{"head_dim": 32, "d_mlp": 128, "bias": "none"}
Each number is 200 + 20 x the weight over the matrix's rms, rounded and kept within 0 to 999. Layers, rows and columns count from 0.

# q: layer 2 attention query, 96x96, rms 0.0674, rows 0-31, columns 48-95
# k: layer 2 attention key, 96x96, rms 0.0675, rows 0-31, columns 48-95
q0,189,190,231,211,195,191,197,155,215,217,186,233,241,190,205,237,207,219,208,182,207,211,198,186,200,183,173,221,220,212,234,237,184,232,229,225,168,203,211,188,190,223,218,206,204,190,200,176
k0,190,187,194,198,144,211,181,206,184,203,182,224,200,189,216,230,209,189,212,178,210,172,214,211,191,205,204,153,219,225,212,214,211,222,193,193,215,212,204,232,226,230,208,176,221,191,228,181
q1,220,175,187,229,200,210,219,194,232,209,172,204,219,203,186,196,210,149,227,218,214,156,216,237,166,189,192,251,238,215,176,192,195,185,175,208,202,211,217,194,163,239,199,190,205,152,187,165
k1,191,179,205,190,194,203,188,198,170,202,188,222,195,182,184,203,204,211,210,203,202,228,204,230,198,188,209,189,202,206,222,210,203,204,205,236,206,194,216,222,189,194,192,195,226,205,197,186
q2,192,201,207,189,164,219,189,214,229,199,213,238,200,202,196,192,211,181,213,224,199,214,204,144,188,239,177,226,220,234,204,233,200,204,217,186,194,201,209,189,197,208,207,170,219,185,215,181
k2,198,232,212,212,191,192,202,201,208,221,213,154,208,209,196,209,157,186,185,194,176,206,196,168,233,211,232,209,184,231,191,208,203,194,178,206,212,195,179,203,224,215,179,206,188,201,210,178
q3,209,170,161,190,213,217,190,194,203,190,171,241,202,186,202,216,197,191,207,187,228,202,230,196,155,225,215,196,207,213,158,200,202,194,223,257,169,226,202,223,224,214,214,196,204,211,224,202
k3,208,195,187,206,231,179,213,197,179,189,213,174,224,195,220,200,225,160,225,203,205,219,206,208,158,219,217,229,208,198,151,229,198,229,198,203,198,223,218,190,180,204,247,224,209,190,196,184
q4,223,199,206,186,137,176,208,186,202,200,207,223,205,223,199,194,196,217,206,237,225,206,188,197,165,159,198,223,206,228,175,190,212,226,215,243,188,211,212,212,177,220,253,170,181,190,194,162
k4,191,207,205,187,213,170,207,213,217,200,199,204,187,200,196,203,201,194,220,203,202,203,181,225,207,179,202,215,178,223,218,213,184,170,224,227,197,183,219,227,243,190,197,246,187,168,191,217
q5,209,208,197,241,229,235,187,205,201,223,206,219,189,180,210,168,191,208,214,171,179,214,217,163,222,209,215,165,199,201,227,223,196,180,198,165,179,182,218,200,227,188,201,211,217,206,212,221
k5,232,241,157,188,192,205,257,225,216,218,217,215,170,211,246,194,231,185,166,189,167,209,200,180,282,217,187,224,175,231,254,210,182,164,206,161,194,212,162,206,201,204,209,223,163,206,247,183
q6,192,204,217,208,180,197,180,217,180,214,199,214,229,232,205,177,212,204,199,219,209,244,209,209,197,192,157,214,219,198,173,227,197,213,233,219,195,201,208,220,187,209,219,209,185,154,209,201
k6,213,205,236,231,207,169,213,228,165,178,177,215,171,196,190,216,239,199,222,193,206,193,187,181,176,226,192,214,181,189,164,197,246,229,182,190,230,188,196,212,210,228,176,206,175,180,202,194
q7,200,220,223,197,218,179,210,196,184,201,212,215,176,190,221,182,186,197,210,223,197,182,195,195,215,206,249,193,179,182,198,188,180,199,189,187,173,191,169,192,217,224,189,205,189,226,198,207
k7,176,153,205,194,231,204,200,215,179,157,193,194,173,193,193,224,181,192,174,222,207,234,253,195,168,221,176,173,221,231,198,206,191,235,215,187,199,205,203,193,177,190,218,215,208,205,202,209
q8,191,191,231,195,199,222,201,166,192,184,223,236,216,173,182,185,192,199,184,211,200,165,233,185,178,192,186,225,176,249,194,203,225,188,191,219,190,231,178,180,199,194,217,183,202,192,180,186
k8,220,203,215,178,186,197,220,219,187,218,196,225,219,184,191,184,194,230,204,196,195,184,161,209,209,196,182,193,224,189,174,180,190,198,182,186,208,206,211,203,194,214,224,199,203,187,183,194
q9,200,209,190,156,210,213,193,194,234,217,216,188,216,216,192,223,196,219,208,212,201,226,210,191,191,196,176,227,191,235,155,195,234,196,224,240,196,214,193,210,226,225,207,185,224,189,186,203
k9,200,221,224,187,205,211,217,179,208,159,212,214,203,206,196,222,200,209,193,202,186,174,213,197,211,229,198,232,184,182,200,202,206,172,199,154,165,217,183,203,185,194,210,180,205,227,231,206
q10,158,178,220,212,187,201,219,186,216,210,196,221,216,171,183,214,191,231,199,179,235,207,215,213,183,188,180,189,209,191,205,210,189,189,209,214,198,210,214,199,166,240,206,152,182,196,196,211
k10,206,214,187,196,205,205,224,218,193,185,203,155,225,199,183,196,191,200,211,247,192,196,189,191,186,206,194,217,219,181,174,178,213,174,214,179,183,197,185,192,182,220,195,202,197,179,162,198
q11,225,206,190,202,239,224,187,212,203,173,210,204,202,226,219,177,216,159,190,174,201,211,209,207,205,227,217,184,160,207,234,234,211,209,214,186,215,197,172,154,200,223,227,197,161,181,171,196
k11,167,193,165,179,214,226,173,212,204,225,195,188,176,193,201,224,175,213,179,159,196,234,203,184,170,167,192,212,199,203,158,237,212,171,180,206,169,169,181,186,189,220,184,205,205,191,185,178
q12,159,201,176,249,185,173,183,209,218,214,155,223,225,211,191,160,182,189,237,209,182,177,190,193,217,214,219,189,200,239,216,190,204,198,192,176,165,191,184,191,228,204,211,211,191,190,202,209
k12,209,195,193,169,192,198,178,201,195,213,207,233,223,202,223,231,236,181,207,179,195,206,221,211,184,213,191,230,194,188,214,198,199,226,181,212,275,187,169,200,218,168,217,189,220,186,198,208
q13,221,212,210,224,217,209,182,193,219,168,196,225,178,221,185,168,176,227,190,205,190,198,197,152,186,165,176,228,240,228,199,211,195,224,172,218,206,205,211,181,202,218,203,199,210,196,225,201
k13,185,167,211,179,183,200,210,208,194,225,206,216,182,187,188,219,201,221,190,218,211,181,226,199,204,188,192,160,184,168,218,178,196,174,148,165,210,154,214,180,169,206,183,163,190,213,183,228
q14,185,176,194,220,195,178,217,221,213,211,195,149,188,191,174,197,209,179,209,182,204,190,216,158,206,163,231,165,166,213,209,217,200,174,216,179,217,143,184,196,186,237,176,189,181,178,190,189
k14,171,197,216,190,172,209,209,226,194,185,195,235,194,209,181,162,171,194,209,209,212,203,201,187,167,209,201,196,230,203,198,194,217,232,217,182,204,188,192,186,206,187,198,205,207,203,190,190
q15,194,195,204,188,222,181,209,234,191,223,202,199,190,225,226,223,196,204,220,199,202,172,206,207,206,214,202,217,163,187,189,225,221,190,195,176,221,181,231,203,157,214,182,184,183,191,182,238
k15,187,162,177,182,191,227,177,209,207,216,205,218,199,204,201,211,213,194,199,203,177,228,226,169,239,222,195,224,214,179,209,171,240,203,193,222,215,202,205,223,204,234,202,179,210,189,199,183
q16,202,206,201,184,219,213,201,219,155,209,224,203,205,171,207,214,179,190,208,191,201,226,202,206,187,205,173,164,167,188,219,193,233,162,210,182,160,200,217,242,206,185,158,226,208,171,199,219
k16,203,225,200,201,230,179,214,166,247,192,223,205,200,241,218,204,222,184,204,177,241,163,179,215,200,208,237,186,196,203,179,191,214,185,200,216,202,210,181,176,212,182,211,193,175,212,163,219
q17,184,177,178,190,191,179,209,163,193,210,148,191,226,220,162,240,191,172,137,217,251,198,239,203,184,206,191,233,210,205,182,199,172,221,190,215,203,212,209,205,206,218,215,207,192,178,171,238
k17,203,207,181,245,188,185,189,210,196,193,201,175,216,175,192,207,196,167,241,205,202,196,186,188,168,213,174,212,235,228,186,230,224,222,193,213,197,221,216,187,183,223,197,184,226,209,195,206
q18,198,181,206,188,234,190,205,181,199,203,229,197,219,167,207,208,171,216,226,225,176,211,201,212,201,250,192,208,199,216,230,237,198,176,223,186,160,194,174,195,201,181,174,200,194,202,180,193
k18,182,236,209,204,221,218,209,239,231,232,209,188,157,206,223,179,205,164,179,208,179,149,206,199,222,207,193,222,186,176,197,185,170,175,169,168,199,197,181,169,239,186,241,191,190,169,237,218
q19,200,208,216,212,190,179,162,186,187,175,171,184,208,200,200,196,199,192,185,205,252,201,191,253,208,219,192,207,193,200,210,224,184,238,195,219,224,185,188,234,199,226,188,181,218,180,185,184
k19,210,188,189,204,201,240,186,190,178,191,211,201,175,208,209,203,215,185,180,194,189,222,214,217,167,210,193,230,203,193,180,196,208,196,215,221,215,195,188,228,223,206,157,182,221,230,193,211
q20,180,203,219,206,208,207,179,207,228,190,202,211,231,194,223,212,186,204,161,228,205,198,213,181,210,195,203,183,198,172,202,168,212,195,188,211,160,202,174,148,210,178,191,216,199,212,162,203
k20,203,163,172,205,199,193,233,213,218,219,202,195,173,201,238,147,201,186,181,211,173,189,213,224,213,210,196,182,195,193,246,200,182,201,174,159,203,188,191,190,166,183,214,177,215,232,222,198
q21,239,232,192,185,203,225,208,217,208,239,225,192,181,178,216,234,214,203,200,167,186,217,211,188,225,248,183,214,181,181,243,220,183,182,222,171,199,207,179,202,172,185,194,189,224,191,202,196
k21,202,198,200,223,178,172,198,182,180,205,225,197,188,206,180,229,195,202,229,216,210,197,173,184,164,198,219,173,197,192,190,202,207,194,205,198,212,200,229,217,201,224,178,203,191,175,173,157
q22,210,200,222,201,220,208,215,214,159,236,155,196,219,209,206,210,209,186,204,207,206,210,191,221,205,209,194,164,201,182,177,165,215,207,216,225,200,172,172,198,201,235,199,185,205,218,201,200
k22,215,206,218,191,223,216,163,169,177,189,222,210,189,196,196,195,220,210,225,173,196,217,237,191,219,211,208,178,172,221,230,186,203,182,209,181,215,188,149,187,185,200,215,217,184,182,200,198
q23,212,215,228,214,173,209,212,227,208,204,236,248,192,205,212,199,167,198,213,211,189,174,198,195,172,177,212,188,199,213,192,163,177,201,218,214,214,173,202,211,202,190,205,201,174,180,212,182
k23,212,196,187,235,187,212,179,178,185,228,185,236,176,190,220,208,180,240,197,197,210,233,205,183,213,186,196,195,198,216,227,190,200,218,197,184,218,189,195,224,175,206,207,205,206,185,218,182
q24,182,209,176,221,178,185,219,220,236,212,207,179,199,217,190,201,176,216,190,199,181,184,192,220,208,219,185,222,229,197,186,185,195,200,217,197,205,175,177,181,205,180,195,191,194,189,186,177
k24,177,210,185,188,180,230,226,202,200,216,218,143,177,199,220,175,225,175,202,183,195,186,192,220,201,209,183,160,208,171,250,209,189,188,205,203,223,231,216,223,169,204,195,192,203,205,204,165
q25,173,238,199,172,191,199,229,192,214,189,167,207,192,226,250,206,195,233,176,229,209,174,202,222,239,179,207,189,195,178,196,194,242,227,177,227,202,185,156,169,235,198,227,212,220,199,190,201
k25,171,176,209,179,205,204,193,231,174,167,180,191,210,230,180,191,210,228,205,169,192,199,192,187,188,186,190,197,204,181,225,193,167,188,206,206,195,189,181,184,217,179,230,213,199,184,198,214
q26,189,178,243,186,216,237,201,155,240,187,158,223,177,218,224,196,212,222,172,209,185,235,203,229,218,186,196,200,197,167,200,206,218,197,201,191,187,198,210,224,171,172,176,186,188,191,171,213
k26,199,196,192,191,203,191,179,197,219,202,202,260,204,206,185,203,200,189,181,192,222,172,188,215,193,205,195,219,171,189,202,202,169,203,215,188,163,185,183,178,188,213,201,239,175,168,200,224
q27,156,214,187,201,181,211,197,209,194,162,222,175,228,185,216,229,204,229,209,220,179,199,169,163,164,246,174,240,199,195,183,192,175,223,213,153,188,218,183,176,181,213,178,200,198,186,199,188
k27,187,200,185,242,202,195,213,222,205,183,205,175,181,193,205,169,180,200,176,209,212,213,182,243,229,217,199,186,230,231,246,162,196,200,192,202,186,209,215,199,200,219,212,225,171,201,197,174
q28,187,188,202,217,181,201,217,199,199,222,181,200,248,176,229,242,194,200,233,216,181,194,188,184,162,209,180,182,205,167,218,212,200,198,194,203,215,191,175,173,208,212,199,185,202,195,212,237
k28,195,206,235,199,196,190,176,191,204,208,223,202,207,223,199,216,218,186,194,174,175,237,217,208,192,216,183,201,201,168,206,207,224,198,207,193,208,186,169,193,212,196,228,238,206,207,170,224
q29,188,182,202,205,191,184,204,160,192,191,213,200,202,200,181,211,227,210,194,196,207,239,184,179,168,181,184,199,156,204,169,171,185,179,203,184,173,205,168,247,164,226,188,239,191,253,200,225
k29,186,209,174,199,207,188,239,193,223,184,174,178,209,192,199,211,199,233,238,166,202,198,194,192,222,209,185,202,219,221,207,192,169,191,165,208,169,237,183,150,197,200,187,225,184,210,192,188
q30,193,235,235,174,238,180,200,212,186,224,226,190,196,153,181,179,182,211,235,203,179,194,203,204,213,203,200,202,185,174,212,217,227,186,210,217,175,151,184,180,216,176,219,260,217,211,194,223
k30,210,193,230,200,203,183,176,184,169,161,170,204,212,178,192,234,181,188,257,211,199,184,196,213,165,216,211,227,212,187,152,184,238,170,185,203,184,215,186,189,162,210,200,199,220,227,189,218
q31,185,186,214,207,217,197,198,222,196,208,222,219,215,225,218,207,226,163,205,187,213,176,183,231,207,217,212,203,230,213,219,229,205,231,203,207,187,234,183,214,212,217,200,208,218,196,213,166
k31,211,189,228,200,240,207,171,182,208,191,199,196,203,174,193,222,189,222,163,210,159,214,236,217,209,202,216,215,196,197,207,194,158,195,175,205,177,181,196,224,223,200,213,193,241,240,238,175